Part of a small language model's weights.
Size: 15 layers, width 640, 10 heads of 64, MLP 2560 GELU, vocabulary 32000, 115M parameters.
Architecture: rotary positions, attention and MLP in parallel.
Training: a variant of SOAP for these matrices, 2876 steps.
Each number is 128 + 32 x the weight over its row's rms, rounded and kept within 0 to 255. Layers, rows and columns count from 0. Numbers have three digits each. The size before them is the row's rms in percent of the matrix's.

# down: layer 4 MLP down (transposed), 2560x640, rms 0.064, rows 1942-2023, columns 160-239
# up: layer 4 MLP up, 2560x640, rms 0.0637, rows 1943-2023, columns 160-239
down1942 092:123122112095143141136157130122187163148137212160139074139160117084136126160122169148121115119155082141192154120147146170113130160075177157086102151070154120093110148191174092119163145153122106117170119145167214178165142141140120088155141152
up1943 106:112085114125075142117132123167063132177094077141133111142122115134149163114124078161079120090109137155104123123130088088111152171156157198184119134124089123090124142144102126179148199154127096164171086168151106159148177167128166133168144158
down1943 108:101089088088129145072128123155103156086108148120082061164157147135161144042115103125088126151147160138129092149102077113179163151133114149145105139158077116116112121202177063180116149133136102152117071137164127139133111160150165130167189092
up1944 099:108154094201078125214104132128106171183122096097078189125122164114162123146075121150125132143075144141092109156146119153127079116126199125172137114087061083126124119141141117096130102116097057189059149142116181165165128110121143180153142124
down1944 104:102109102107134117163105152133141164131096142087169155113183119123114175117151159160118202089104145140102094161174040176086106133126073117088142139153180126083165106086107104151114108135083153134151119145143137104197087078199145168135094191
up1945 097:172123111178135154124058190105105160102171111175128114134138134090109169156123104157150125159062151141128102102092143123166072052139073122165171164149135105161151155146113055152149136106153145136077085120148225144149121133125133123205164074
down1945 096:121103178127115079179144124162134063119098182051137170101099130133069084170120147142152146121130134111110141129166134170134155159105200118196152131122093125116165141093176108111179116066096150149092165078161100147176097111108109153178094127
up1946 099:084114137178112116130119193133107156148125119117113155123167109172126190116126127119202170082145158150115146149131082143132130085188178142116116169038073108164092134139132119134145098119081082112184107134149152118086162165135138129105089138
down1946 104:107145134124123169103152138091051165129117069127142076131126129141126167168133129118107157093163134196146125145169056143137134176137143166130106202107086168181181110090082145145113099110137101131097097152127178125171112154205121109135124040
up1947 094:148096108148136101133139137140181087128169155144200097080105124118144139137156157112149173170140136146114155103168118146058127116163126125113154190134129162191147179126132156128202122146075139124052122080097134182136194131088114087066090125
down1947 102:115168127133138102078171088118115116118175118119174137080123186118149092079189104192127163114128098114076178145183102104102123093119173139165139164098116107165158146113117080112126120156149127159188145130144154112139110121091127162130151121
up1948 108:080105168156105106178123119121112104103120135163170144085134152115121040133132119141132121182133116135126127113106095155103152139074109205127120138170090103114117085122121198123117155126159094076116101091114122063117052112132124089066143113
down1948 107:162174164093162179143158146072074110143098132124145140085150101091079099129100131109120039133131113181126168162118191129114131107139136074198148120173091144186068103087124150143102168106130117103122087127123136218127106082123130146097118165
up1949 102:137103139099101132139128139059143105134124158132117105165123149130125100108179118111141145126139128163122140107147110105107208156092138119107130140160200090153044126155107100119118127067145141130146150179149146118097078143097192181110148104
down1949 101:131113123170149134149119109120123129098095130151111116115100142153145079145183112109139118142144102094164160147155157090155051117169153104084160091133155075123175141112146132123125107139088155126085097175126121099123101116105155123132121135
up1950 087:094142104102130161075081176089145132103127082123164116136157138135141127192090128121147108099164148194130069047132128132111140091103103115075175101179180095182144162140168115147110149079120081145046137122079134154105168066097155044077138141
down1950 100:119129086148148099128080116141131128204128104186147162075163136160142123087175073141069110130080131142109076084129102066159153130124187183100070166173178075195081112107188086147112060077147113160174139121157112098146135179085090156084149111
up1951 089:125129135098113154148123108135087166078079126149117122082059025087107139136060128088107098094110100094142112129141137124147160153159144140183117154129113160098109153129156150119186084133127107138118183132184129151131107113132113120164101092
down1951 097:199142056109135086125155166157146135116121111135106089190096150134137143144105116090178149087127144092172070131109140092101129149174111119144120134124124053125081138093157126144129161180082109180105131160137143104155104146069145095131188122
up1952 106:139125148129158145173121115157134145153117172176163080124157123100131113156138138168108164123130099223113182093086105053133153105155104166115115162119100171143167114163089110135125132087140148118153131153160074069104164119158113163154110185
down1952 102:107185133114110067070150119169102147097147209088158189143088120119160091161117100094139121109150128071080110129076172204126142127103132106145087187060110148118084130111138078147118123121174143096123083176188111163191125176128133081148120115
up1953 096:126154125236110151068140117124036127110085115143152108132113144123161156151090153134102073131140185075142090176157091170098092138102128146117113113137138107093129101120189204149143185154158154133113143188116106146107096126101106131177133173
down1953 094:128128123102094139137120118129128168159118153192112110184082157116132142106152123139164195126125100124153123189024096157155110133187093112108158210168091144146155165164109118105111163114095146090157089174145141140139153109095195140061137167
up1954 117:092125110121120111131166168103100151125137062112145135144116205148120105144084113133192136139064194095075094098085094206069177101142077130087127154105092060125073105089120192156085109120172054144114108104168146089099107108166127192149119108
down1954 105:118132142123079110113151151099158142120158100138177146120148183081187097194144122117135115147117102129118156132150170102114130099130104113199147188137173143108168146107169131130132177110123147118145124184083100163114161116102128127154108153
up1955 103:131100028125103106085062100174120086137118124132070162113116102087107106177109077159078144168179133119126084091141139111135142117201090123162138123095148123179116166128105127142134178110080077126176155089133135092125121141162115198142129152
down1955 097:147147160171177093138148082111089163069172163127193122112139159127104153123119134150095095125134114085115111150094076157122153153085090108102086138072090181138095085112108102135190145107172139070079076136114094171155136156125089115174118120
up1956 101:092100098119138162120091120116132170119128139157092104087121102173124192175100179103137122168155108118103107172129115105135067201105142112090148102133138107164146112164144038145163161185156093124187088109098206138160090111133095146134216124
down1956 098:176124133115125128148156091203177135169099116202130174142138104168119089055166102083177100141095143095139120177153120155170187065131085114160153140134157098074159176120099082120197167125137156140100071107176165117190133137164105133171144108
up1957 099:084118191126179140149145146140130135135191126136174157102165141094139147148143160143136094160156138182115207110186137157116083117102075142086189159152181120149129128159163095114113186096094128125069162132118132175119194138144162109112103192
down1957 097:089158145163159136067166093126164067155128148153121100145192095157190106122157136128150110093124101166143127073107122122151165127123111100136075107096170088168146083111160123196127159082103115140093120146116131159102213074139126159161149164
up1958 109:108128159125168156171108106155129135148108136167163196087092074117130126135109155073104137119120103139136138102143050128064125092171092096086115150176115079102107145096159055141105122159102089165138101138107116082081126161076050113128110149
down1958 111:096099141150118139172115166172121193120140080148106158151145074116097149117111074112094142119068128088124131167122088132118097097090090147106141134160150159080138104137119115105108118120143133094163112092122126166103147129071093104070113179
up1959 095:168167094170136169120097184171144176159159120151132161130171137156088138096063100210117102100140096145113165171134101155116065127139117156085137084099102095111183180104137199143154144046157113114101153140123105154129093172150110104127138107
down1959 102:118141043116173132141078163167118137125123191094164110107150107131085148191086153162125186191159075163111164098072084150132120135124063150077028099144125123127091104132114148097127124114129168148147092119184112097125100114100169194115113105
up1960 093:092145176176144126142057127160106098103159148125058128112116162091083112134128137091128145070107109134170150151163168149154074171088147126128151148116156082140131115161168145119156126127113114173093156133080136167109080111127108126122062143
down1960 104:038079144096170148165069132167153084119071177083117141144065175166141147155154132156098126158087113084089123111187126125107082122143171108108125170132184145117137133153107140113138106108121044110112102166128092111145123106137178129088126220
up1961 113:085149129095094096164117158116135142067161083062126151151158105113115105151143127108076078037056106173176158065168107157072143113171104167153081157153130071113133178126162106101129127146134151115133104170133089087120100146075092117150175099
down1961 106:135114098110123155110173171054166185120127123087165153183104150184100133065118098129156117137128119092136116169116102175078174135155097146094184139177093162083105131123153102117123147144090166103153123194137109084107141174123133141147115132
up1962 098:149097122158168124182173148162138159070148184126158126165164108132160064141082149152129110183101077086114211186141117145152125134143180080140153137110147082103116134133092098098098129094133110156108088125140119136130085148100155187158130170
down1962 099:109122155117086091207122161124095123147118176096109101212137103068138140100046192155107083149122095127129139129154119119139147090086116175163204141183121144162088123122126169096153157153134167150151179105112088144115103112125117173161112137
up1963 093:099152140123141161145076145200195166115170159142187121144110140175186097177094113098111181110209139131143142090117145099059091110156080112147136142109067134124165104162170100157115116156141119147088115140191157126132130153076195150081130093
down1963 099:073112087179163160047104103147155120116180134109078125135139094109170085186149114102112166122116090047127091149130131071115119073143106124109131172092138126140138160072090129096136159113094124149155146150127149155141114075108124142164098078
up1964 101:118040112128081091105154125100152123127115134054155159120131087154201093130161155144074135180121154132144127132112116113133146110146154121047068148104177151094085154126144117152128144155084118135111179118139127105177108158103124099195127125
down1964 102:100183131113090149121174204153126100127106163110144123173077157160132116098084179161141105143143124119150067113168154129173039121036172116148101144098117140057131096147099137127161151104158123114156171112129159139201095115111138111130179222
up1965 099:085131142141071134083105125120141118134092107131108161079088135075109063130123206153092124116074120142067145217096109133173153173109148122137192093112081130162159125142149178132111166171114072138137111101112080137128090091145076123096166058
down1965 106:132168135165093119135129080110166060104161127182142170118075120154127161153121121083219099080164076093163120142118097142169095131062134068114132074161128121108155162173129093120141141170164114145161109145105144142116146143112187113074159115
up1966 108:230140070181110149101146112179106085171150145132151121111068165144114143192101084148107156105175088153075147145181062069152122155107162068076140142132093149130107197152121165152072148166150086098134181122111129148105102118145179149058093135
down1966 100:088174094127100122192079124168164130135128172160127135110129066080097117146136166087150102135156114122080186177111138125113109128133149151124128139142110054082107079167135190108137162111094128129135152170082167153124145065122163103097082120
up1967 098:119154121119090138104145088090128158177130169103192116126126135158172134198166104154140201134110152101156097154128108142107126118074117147128120152126123098198156087148179045140158116121090131121156110133171136101102205147081157078093149063
down1967 103:178065074108085102136136120158064148122178122065071132120099095145158126132127088155127128156161136079120122136122107101135104027104144154073229116201168089083134152157128157062104155070108214196100118141160127123111088129103093131123144097
up1968 097:115126076114128140089092172150083072130131166155109095193117103116116095088118098113130135093141110132175106137091118154119159142105100130095132145156150076129117110125153089171093187118085157108179158102135104069166194138107134115093178114
down1968 099:106143149157174124054153126143047126072113133146121162143117126105118160139191122108174069089147124121096205181140090122108088100100151052104070102078138121167138109143174136165150135149139186110144141133132116127080119153152146160129172162
up1969 102:083135158094098121150139143168111169107166191116101141120182121146189151156131073122121138128185114127121136158069145104099117162104109108104153139110181133154216139079129172191085100123153096105130097143158118155151097106123115138115117136
down1969 097:147148215141100137102151163125132127142173154171140112132140155081087131106157116111165157111139085130101111115176127119149110108114081098099154156172140170152112111102133094093137108161165121096129160092086136136126180125140108165191101160
up1970 102:129144159157120137108084168198153109098150130103123156121137113151056164085156103114172131072106103117138152139162140161151129146134121164115122114195148131116146117130159182075081073100138114110068137176136092106130073100135173213086086077
down1970 095:145148122136134161148120069070141130104088144118140131167094119054170129092152149180134114098181152138101081112120154197074140149160077165118114203096103123091101160117202105093140150154173183119175081155076159061066166142076127102124157144
up1971 103:116120150167188132171116122172101145209112118125102170089110067106066113163169099113050160174114145193110103117154158093120160154170110171164153146115108158119079139168131157143183152128122096128152151128139127172154149098085187149123118135
down1971 101:135154131105172131186143042123094153126119105134147173153100126089141155102066158144146119135097159120192122134119137173113127053117133151174102192137115200129106121068055154085143113146124115120138118200146131127198125082099153081133076131
up1972 107:143086121156130184168125074139159078148173087112186102100147157178114104113136088104164091133176135132173144139101082145122142152107124190099175087140088142088121164179184109171133094104098172108106150139157067094097149189127167111136081130
down1972 106:110139103197068122179184073108077101128107131170113083102062134097127136116141116105152106096195132130152148110131145133149090128109162142134154139155130138129111088179099120190121149146145142169049131197152171076149071118116122125136144083
up1973 111:176134159086092127126111112205164139123098090122130117102107121104139093128144144172096158138142136114090131105142147095167091137176146120065166109143105141133166090088182138178089136141167102152168165111098106116144039153094118149131119136
down1973 108:099066156118144143182144143169101117107163090107113163117112077070137103131134084160088133045166132115167127069166170156140141164100121156150177079136156146120066094095151115115112158127041054177174203211134134175128126122149095143119129131
up1974 103:093137116124122128137142141084134151148177111084117170095071099047140127135172135121192105139096068153087113085119146056086184158093125115073186160158165084080145111125149083103147113148134130111210084181132160131150165106177140147135141146
down1974 105:109110144161091201133133123136163122145123133135104155086145173164111114089063108141121187124057197107171137085116103123162143111147156145109096137161148118150178050141092072158143143147132033130185059140140105103139128154142135115107108129
up1975 096:133054112138159135127123106090134165153103116138155119097124143176098176116133135103181146124103049133160149176160125155162031160213102095136112135183125141134128179123109114094060114103136137165112092153072106164072124143119118067131176149
down1975 098:097203162146118146097148120167134163157149141122093147149136158166099150101129130160084151105099116172120130165133109112110085111083155123096180116131162067112184132170092103157163143122094112143133105149161125181123120164043125127132100140
up1976 103:127116104161104147083163103121125172174140143068161076163148114119160134150096133129137128061095138140165143139148193014155122137162129149125134116125177117162193133183107160087103122176174115104102109143138128181153105117104105088149142157
down1976 105:060126148133147110133170079176165149123075091101132129114119149133132112106100168202120116133153122080161166102115111066134162107119149115120113105080155193090108213083208100151126110156096077142121097133143139070127065090141148128118108118
up1977 099:154147088155097126083122170186158164115120151124062129137107066113167092132180146137085076144150184155148096164101112127113063122113114165154146101174182097114107175148117103048083130133154135137171187123077193131101117096146162101114140138
down1977 092:178143095139186083115121123121147117022135095144117110132076088135140147122162119136151123124166145095129118116080096138057152152050081104102126140121106158150136145111156187139083149095153163113139099121047113132125149098125080146156114132
up1978 101:046133161144086095100140098121148113090126113179098133104164166050179136087091124115115140127175115117092109126130047161128089107167097132131080134123142067132102185101081112112092135134165100144161101153131153143099184119151173079094178108
down1978 094:106110146129124165121110161141115101215118114057081145106099178117100155128126182162218044099146105165140170131162145124122120120118160106118144082108115138077095097157184066176155099162187100160159113123198081146134116153116136122166118137
up1979 101:080086131120161121164164125127119091113093120088090182112191172157172176170125165136136132154144179130136161057141122152157153128112197066121086124187138190122129106132140138127150132100126104143131082127116108114119108080146137128088181136
down1979 093:150077121096127161097106148172104171138170175164172129128106088131133164127136107088072131152145136104138165162128128102124103087136145102121139136127155116184122157123170073188096117115068123162141119143137142167093153074141116118132137123
up1980 097:107150098170154187164181162087130160148110134137151137189121094107189136101163128129125148067072086153137111152088148177144114172119126107116128085148153100175186062145186153131160136099120160072090072059125091131150139086059092163148119114
down1980 103:130100181083112125108123135153134251099122130182111173130194131171170110129098143128131137136161153132113178157143144122149147198112107128093167115124131148090156183103251096164128159146071102086137092120148115093087155163169150140119138110
up1981 109:121079164154100100141125101143078169095157115167129219173201123111149121156164140069064094193164220120150132159098135115067190063136111136138071101245163112125153140094152111198112170153169122094068115162122108099103089077165113165123166080
down1981 106:112132165133130075133107117110161108070134139229095119057119121154178096078151125124112148194099175128137111078120146113106140109144133075107104174127139116083180079074119071143114118093123137109157131166128118116087147114171106125115106112
up1982 097:152115123129158095130133177158123147141127109118075137089120140126152123111113087072092150087103128125125145129177093080164099153139136138126059111115094083147126122138154162141163051105162056162105181130105164165104167125128097119193088157
down1982 103:097099125115108122174085172162209133098086093097097104133164213129171142103149133140116156157104120108041091180108166090114108167099143130107170154153097164100115133120135132110114070136071052137132160050117121182134163095103140162133128151
up1983 098:138128178136094115136167190165158165139099115170144056101145112179121190134123130107200125137144126172130145106125137142170129137155102117123113127102128157065113131179082122123119162184163074107158140139091137127184136129113134126102142119
down1983 098:145123166093132153126085089120176145109100106115139122122078114138145104076088108110138095135127116078164155120144129123100121109129204156113119122129115105118140108103145199097165133088115104147238093137122070086084110125135088107109083081
up1984 097:145089064166128165145178174133154163116128151141106143128136081070108127125128132126118120126115129109122139104111058142117152137075132145142180140098108148140130155122080190134127118101093092150125137088140166119133139138135114115107097168
down1984 107:112153083159131142076112118096167067130146116081117108151085117133129104167064157082114161151097152127128124137119120064147171120147090159128132089126122144186138178157084148126127141150075099143117161156138136172096121218135108103107167196
up1985 102:162078131142138157142122142143127149085027157095177133132102192129155130102139138200132099098104065162144132144174132151076166088132122106122148129131141176121163128117182142168164108108146151120111140126140162153086170156098113108122131127
down1985 097:115123127135124136107157116134113132137192121102071115100137137172090160133149106138161127210154151154106157138156186086152150108153148119126144164086161190180145164111115124134091136146116102135068131137120145108159175100136144123054126106
up1986 096:181085125092095124167098152075103129096103146160135150129156159100078118126099141142090157078095122179122148194140182113111165169120135100107077136130131125129117123153134150152127194088150141149171152152080132088062098110126113135148112154
down1986 092:123159103103160107117142174143124156098124120118119149186132068081110148169097146143160130120133168086099158151078143193097089134035129062117109119128069118180119116132148070139032116094172134103103129114102201166126114133126130165158126028
up1987 114:094129111115084133119105190199113141106127126106138158114128185084158096155162083089128040118125085097115143109131131161152095116042171096165117085092149093150065140104089136191146125148175110109131145120161095159116175071168100177127153063
down1987 113:095154181149162101106111129168147147151096169118137148093146109167155078123134109129143121163127196132086174165100153101077091150114150129161154149162118069163131116129134090159135141073126171109081133160166122119117155134103111129137092160
up1988 104:142055139104139097101103193147156150168135112153129127113072119174147112158131180119092176181121157167140104149095098128161163145150185122108071067115100166150088179119108079122112086142130106104183117104099105125101142126073153104134099149
down1988 106:203131116119167116104134159115110129148104164167120092052150094135174126076168084117138156144095157146150151138145108150146115146066142099091159072131182131132146140122080187136166149130146176136112135149132176150161112106158131104132108134
up1989 096:096151129071118111103108093140139073095081069176138166107073153125099158108123157141124099187067124167149098100132172117073184139141159126131116119158082105131060112155120207176116076151132153126186115075107145188148136135144088125145134095
down1989 099:081080131177084088086084139122092162101089136163127157141123148115160170136114095169133105110140132135080130088144072178077159095108160116106108176104144115104129116110132065123081114122143100100102167143144145129083083148149120168140119168
up1990 102:097084090119151171115154096102107152118090111117116113068145039079162129141148142083124117086103124131106132145117098098118159129095120121126193146142193140149189136119106103153177141169124083182153147141152092148115165126163134118139178121
down1990 098:090153147163172074064156139098144098127131162208147105118141131104126140146161100145141189137154093120133150110084125095122128179129128065127113181122120094129174146156140113105084168123168100112115143105134107113127124168113111125151153134
up1991 094:185117131196158105145138155101117088065186132112115143036057139136106195148155172133093138105165105150190146147162130102099139160148106129160166180223126182115121146124126111149104106133131116140106184117127096120118100131120161181135119069
down1991 107:124103110099119138093062117134132161123202093184092112148165161169081162100163117083119112142114131137161103148147106032151160196146121181083037145086122140123194205099162149158119121087166091162088165178097189141088105111079120157187159083
up1992 098:150118128131154105099145129106080104082126148095149112102141146114122120156140170084150048141093158142150156126076142135128110143104097186139112116123139129112165144106148148135098079092149122147086167105087161146176119215080122104086105133
down1992 098:091117144168115158146140108192156171049127103147101125152093153116149136109114148122092124184139162108184161085136070166138150132127125109162125123072165116132149110101063128148132132184138137126110183092133189079148161176174118187137105118
up1993 091:087126143092104106121101181098096111136107182144165157129119127153104152145150160167142108091160190086089153151083125166169104124134140163133127158163126148108149138158134110148135100141148148142135114114120152133117087103123107162136075091
down1993 100:097060096171160118113120214111149124115142151172121113135143176208192161109123078120116149080125100110144146085123141089128101143074105129135152115118116126132094112151140134116071129112107128119136131095126141127115130106114116112055128118
up1994 098:143155182070136153167080169127128162139121113166127123108113180104193067157165158114147177189161135138139092130144110102125111090081180150089182103140088143096122090102141147112132131157184121138168082122168157171144029107118104119177077131
down1994 095:112165117128104120184161092123115098165121121042185114132109136126110152126102148084099070148154154162122110110067186089146171102119131142133085113171146116173151140199190160121132108148113155116133136169088076135133103121128126138123140155
up1995 099:118166137070117094107108128109069116130130078114082123135106150130169084104123128162109109163123081132145123137093125175107091155112159114160154131077143173141114115197162191112087120085167039152116124168135158140109088128130152162153103113
down1995 097:137113133168127106071081141097126099131100151136100181139084140169107103145202139132080186162118114101055105132175077060070139129083069029194108081153173105183169160175148124105113121119186126158076092162137126124094128134142077140151113128
up1996 093:151156141121096213120163132129163222127153181170146114126093182137126136170129112183094101127117145106083121134140120121121195088159203113212134117110074152112141159156082090092127076131165086111157105132149179102113121132108143112120139140
down1996 099:165166166151117114113147187175112083138129105133133128074115122132141136106156031130124086192108091130136125136146102025138153127120052105192124146120164133133086137137125105131115186099102125092162103136103121128086166194196094114106110085
up1997 106:154123134130102078146137110157094076108179085099082132083159162161140134118056128139108153093128067146148180114088115086145113186123156187121181130123141165144087097140130123114066119057148135065110090139069126152145126105086197124060174128
down1997 100:104175070134123193169125098099171102160105155161124084101143139093099118078102132101130087158139178142105097143138163111167142128188143189179102167133133130093144128173193111118085129114110141068116145198141197120151126159152129100102161043
up1998 098:096151179176119096137107110176120067081168183138153140105106173142168052123109087179101130122130118087052187062103145129151093166108220082141154117158143178159089097177087118156127111075146094103141128153123141172099131111099138143105131111
down1998 105:094112144182198182130135126138184113069115146092144129178166086149166104090142202102132138137130053109134141127198166167129127113143142119154141089119069090131168066089116137169090134150099159143180131101107173098147160123154149125138134152
up1999 098:082101134193105172150172126094098103035108130119128092170166114133140100133108128141100146140152136111094134162192110158148136143149106151119068144161118124157116172104156083115207165081126131166113154161117152130151091085117175149140166123
down1999 103:157154151082124104165198088121128119173200124167104129141078105115073116149112115080096137152076107142165119101108091105122103066178110147088192104108181194044185095092136106086155180090133127157131127051122151135119089181081152120126156065
up2000 103:081121171119111146142182089113087109170104088096133184106184132100150187135103135085088077221141179034107131112113140107132083098089164156216146136083133102093157158090152116149178133177137146123147111141157123104103125186105114120135074143
down2000 114:134138095132167159155108123144065148141154145085073194102074122123158164064119125114101138118193129120123093116062126119117102079148114107114083147104094139148129149133082170135112160073150178121107161100086096104144126112102141067153147162
up2001 113:130115173185147134168139163200117168155142150088108106154140113191154169142136118230145116139204108117084142130141130139134148136153148098118130074158103173146100179119068143115126126192164104153112084117162135140091139138121118180177155116
down2001 110:143124134099093111095116180122191133110088115056131147132160157069112144106162094121127107091140015087138117127112073131161129177077099111161118093105132159140123089132106103110136135135171128124103135141182145148151135100092108164103105129
up2002 096:105093104124125116149127123133062159086140109097189129180129140132141108156037114094115158075112119106156072131136052137139129095126155124092127189149170154156097126137133160100146138124187119147136130146112155192158154089134136153136130111
down2002 096:053091111099094143157113132168178125151132121175103093182141150131137141101095138125132135141096092132068176090175093098113188096147140084116163130113127135104092092085170099125161134164199187130157133121104112101086144135126149141168142203
up2003 102:131157087233172148114146199189145131165130146108161139121140142133181145115080118123072082173129076103211079121079145131111127164130172117131186091123136105112110134137135076117148125091065144164089170135105144091085143128118070124145107080
down2003 102:164126117120085165127160131104096214134151127104123078186177067102076115175110092092118173092099176134124120146172085103129150178096128109090115144095111122099106116159195104174098119174148136067125181146110159110124102116141136077178140116
up2004 106:172148081113125176123132096101139151115168139160104160117113115160107147124101180153104140146132071145097198116116167090113143109093152141093161153188175106126169111103180152153151115108138114139131123118147077087123139140161178081064155168
down2004 104:156190171130134118112084149118119081136153129147198119100147142126149084106120136088168116138073104114086148159127127165143169157103090173113122196090104097143107132166106113118185120104194090127122142125178174104135151145096149121142135174
up2005 107:140107074135089136190115111172167113129105111184142149116153099055197194208143077136136133166130159145178092120156147124109088188117061125134114138121113165164082156089114106096158176182137100151150099141083171135137141168099118153187182128
down2005 102:131102094125174149118075170102151142155149089125103113107119172107131143067128195132086134137193052106106071159087141149133148155124137139154141149125127147192137093151194166121160110137166157133091213115176153137184131186101148155139099107
up2006 105:065099127107135074128192193048164135205112146090132150135124074129156144122167145103129142193147129134102106089146108145122053124094138149129065112115195172118133140157153152111146103165122065109179116095126146061097115102105170132095108092
down2006 103:127155123168152122139129146133118183168178050083050109092100118128137094134143085150170140102136151100090164128129158079074124114142113160160146140137136128172149179111094120163112137128128152094122071186107150113080148140081130124133094157
up2007 101:117118167084113119088123127107112114054070130185142150177157140173095099125125074142064108042187098093056147151118114127116110124095105134177139103103167139135097109152163159118116191114118121063089105167113135109134123134200194103110162109
down2007 101:091167181148138174126118167091143141154101116150184105134158154171128137116050160161185104119096059193128135073077154121119039131102218165146072102094102172118109047125143145106088179119150108137102122176093158136169053121128132113155136140
up2008 098:077130091097115136076093127176103137115122164099123123088104127150166130116134113095165151165162136125201160113093198118132127104177098105065122155168081121097163138153073106104119150127109141146126114100109168050120092038045156121094086115
down2008 095:084131190061152096169075105134154113079132130163192116138126112170131142150106136134095108086074139129181120172156145111146170123106060117089166069094146122196115099098093123166095177082137104118144097104140043106123157180184134085104147175
up2009 103:119107138112106096076078131091070147122165146099133109137140145166150174132139136154121126133113169157132128161131142128170143145065107099102149137153217099137097145124060171068083140130112081101123137088162166123152141099076145120205105068
down2009 100:177136187132145107153153102125167122155112145131165063159112182143117130111164120109131123138101149087105120119096137143121168068134073133123101141090110074104113038116153096110071160104075097127124126173145128153153167160170159120176154118
up2010 098:069105116096118097070194133146056133112171094120126120144155120112093146166128122151175064102128094201125107120181084152165164140170135151133118093119126184096148098132141082094107190089187142125152137130136117127140096143109089074140104094
down2010 100:145170132134158194103126136113132128158032149072059175178074123129167109099093115114082201106171080101137140090136159098137161117171206202180091129116154131126124098106158119151111136160113123152171139088131152152162133124175082111137117120
up2011 098:096134105134184148219118103099131182162173138055118145081111107131066086081129164122117119131154099143073108156105169150120170112132126061096071113102106079140186084152134157080086048111030123113084134119068143143065082137120112109194144215
down2011 099:150207180148112106091165117149099173143074107157115131125094134094188206186080147138152103148132142146103127136111150160179125113120158141133160106173157097138140112167102103144119104119131168085099124096102103079142150094145107084094136109
up2012 097:066107147095189109102107127134129151112183130084104147124161103132160156135142145076114142124132141140110179148126107152100072128129135121168097112137172080132121146108097129073152105162120141112170130137159098106134191160134112113117155119
down2012 101:113132100113101131174134128127113133134142105115096137141111132162122111130120177123143154121169161144120183075137139105144113145160112153121169071107135098203170136113102157142112106130080114066102097101124162162200095093127107168094132135
up2013 096:099092129115158075090124069104149128093062085069054160117196122126138161152073133115138123104100095106165153068165124098143117124073157103102108153108136131128159101162169165132108178098155080131125159125114170122077109174123151167103152097
down2013 089:092092163065112132141069078140143114097120115134067128091114174127098103089156150077199128132189153125082138116161068131177197098162084143121229118133095114167152072146165125120133171109098195153111122099146093106145172156117151052184135148
up2014 110:126082133104159125135128138120125190160129138157153079177150142123159120125135090129085133084177105153116117076150175084108098128148108117119132140139119087130156119144122128145160175152114094093091170112094073113118163113101149080118181106
down2014 099:045199104091094112176174129111108133104148106166075094134132096150097118099142166116139062115119163148079117160071127144089055131134113112095114110100116119078106148163148104146130124104121121102149110162181101071145136174145109101128098087
up2015 098:140107161155106136118069105126127134112161122103068123111110185118141141083184134120159152102128152165129130147035090130106126124151102121123176135147102126159122082167176115090077107079138172109152058127146118066140109172138077133086093151
down2015 100:109136151133037120123173112111108157155145095094107147106129133161120139094091110094141196114131137171057137132131136129136137125102108119164166097174131108140087137173210112207085116117061108122169121137113113089179123160132129110163124151
up2016 104:125128115136186126094137159084107127146197183174126100120127153156109117140037152164149195133131141139151148199122118159137129137151127121131212088160150087152139154134127116029147111123178126196161168117075089080087158140094145158151146143
down2016 098:160184132174078137127178120065166139124087133148157185119121147192138091178156172149126158107116096140146109135153149170139130136101140093115131180160146075151131120113092137130080117193139164124145106153107146136163183146120045105180145095
up2017 109:079130128132110088156078123143086139156119118156114113162127110126122145111102126071115120151142158124148159159152152109103137135117092067126135119131126166118166106116106102172148095107066141067085071136113187064169144138147159143162133089
down2017 103:128134138169115087075142070121119147137148082102089192123128141118087162097170107181095094093097085170091144125141149156148139129143161110087094170120163136194148093149123127141130067072075134126130146093127122096185158193065103121159148159
up2018 096:186109206156128140220061161133136110118128158090119156128141130094148075108121116184116109136130104176106172123060193146079117145169098146150113108148125159113119129121098133080126171128128168120132138106148144086139158161123112195171152149
down2018 100:067133139117112113123075146167092126114145092160079161085157165134067131163136097136133205100095144089096128130134100112126097183124102129165115145148138135158090123124109157179138124129127123177159203109153085181199129101094151172132151111
up2019 092:061136186097096128119131111169096118151136101133114084077167064073125144178156107105094095096083035126106145102214138165124158138120092129100116092175180081172181135066085118168120141135138083121126113131147119132128124107146118098114171144
down2019 096:149126122129145129159112121155152099127140157182125143145117123052182087167105081100099125083140054094141109092123164144142096064115065116104178077074170108128112085120104128109136094092144117089102127133155142123178138100121115129162167112
up2020 099:144097135109141058096110174114141057113149115110188176109115119092090103103114108151178102168087177124128108146123147090085113146131054109117084141082096126114166185183085129142110120128156104113115167091183106134149122115125101108155095123
down2020 104:164109106095086112174097164084107071115160169137129084163075072135111101167169097118125149126102122114087144111087052118163105156142178092104167133133181144164150116141204153180089142113139165196083074137141106112113079143090148206171108095
up2021 106:124192100134145133177126143149174154114124127106119097077128162130097089159114156134157190096145100122132100126101170189148120136112143157129191146170157080137195166180139123093125126126076136148196178128115134086092131123126172099114138063
down2021 101:185151187143168084117154080123157136052113177107177134183127153152147143087167116139105135184140133140212102146140129083097138155165132095142079172121166105093141112210144156154059106068118101047165115119117197102108176092118123112200132191
up2022 094:126131177148121137144139079132127102150109110157149127164138138132161084083151163139119072155155096130096175176108104126154123162130133202147117116116135120123138054106162096117114123121127082099110098149128142169078114206005123111122163084
down2022 091:109121141092120061119149094114167129064100111186105158107116139122092185112141125142150128152137134095157116101085160106144172089092030154085162130076135113149098095099160190076119107122111077181132042097137133076129127174136133118154137099
up2023 109:096205127177119142067113101119180104153143192165095111126179095100119130159201155132132135169133151110112124115082191182140143173121142076202145091137105084134090113135122155078083183106069179150117154143140061163121154104143104155074165128
down2023 102:112118106117130144234117091055128148190118135135160055125098118163101131120093116125065152148150093168136176072143115180168153115090128143145124105045099162168122070187177139185054119101119154119087115109108178104123146089126140118154121152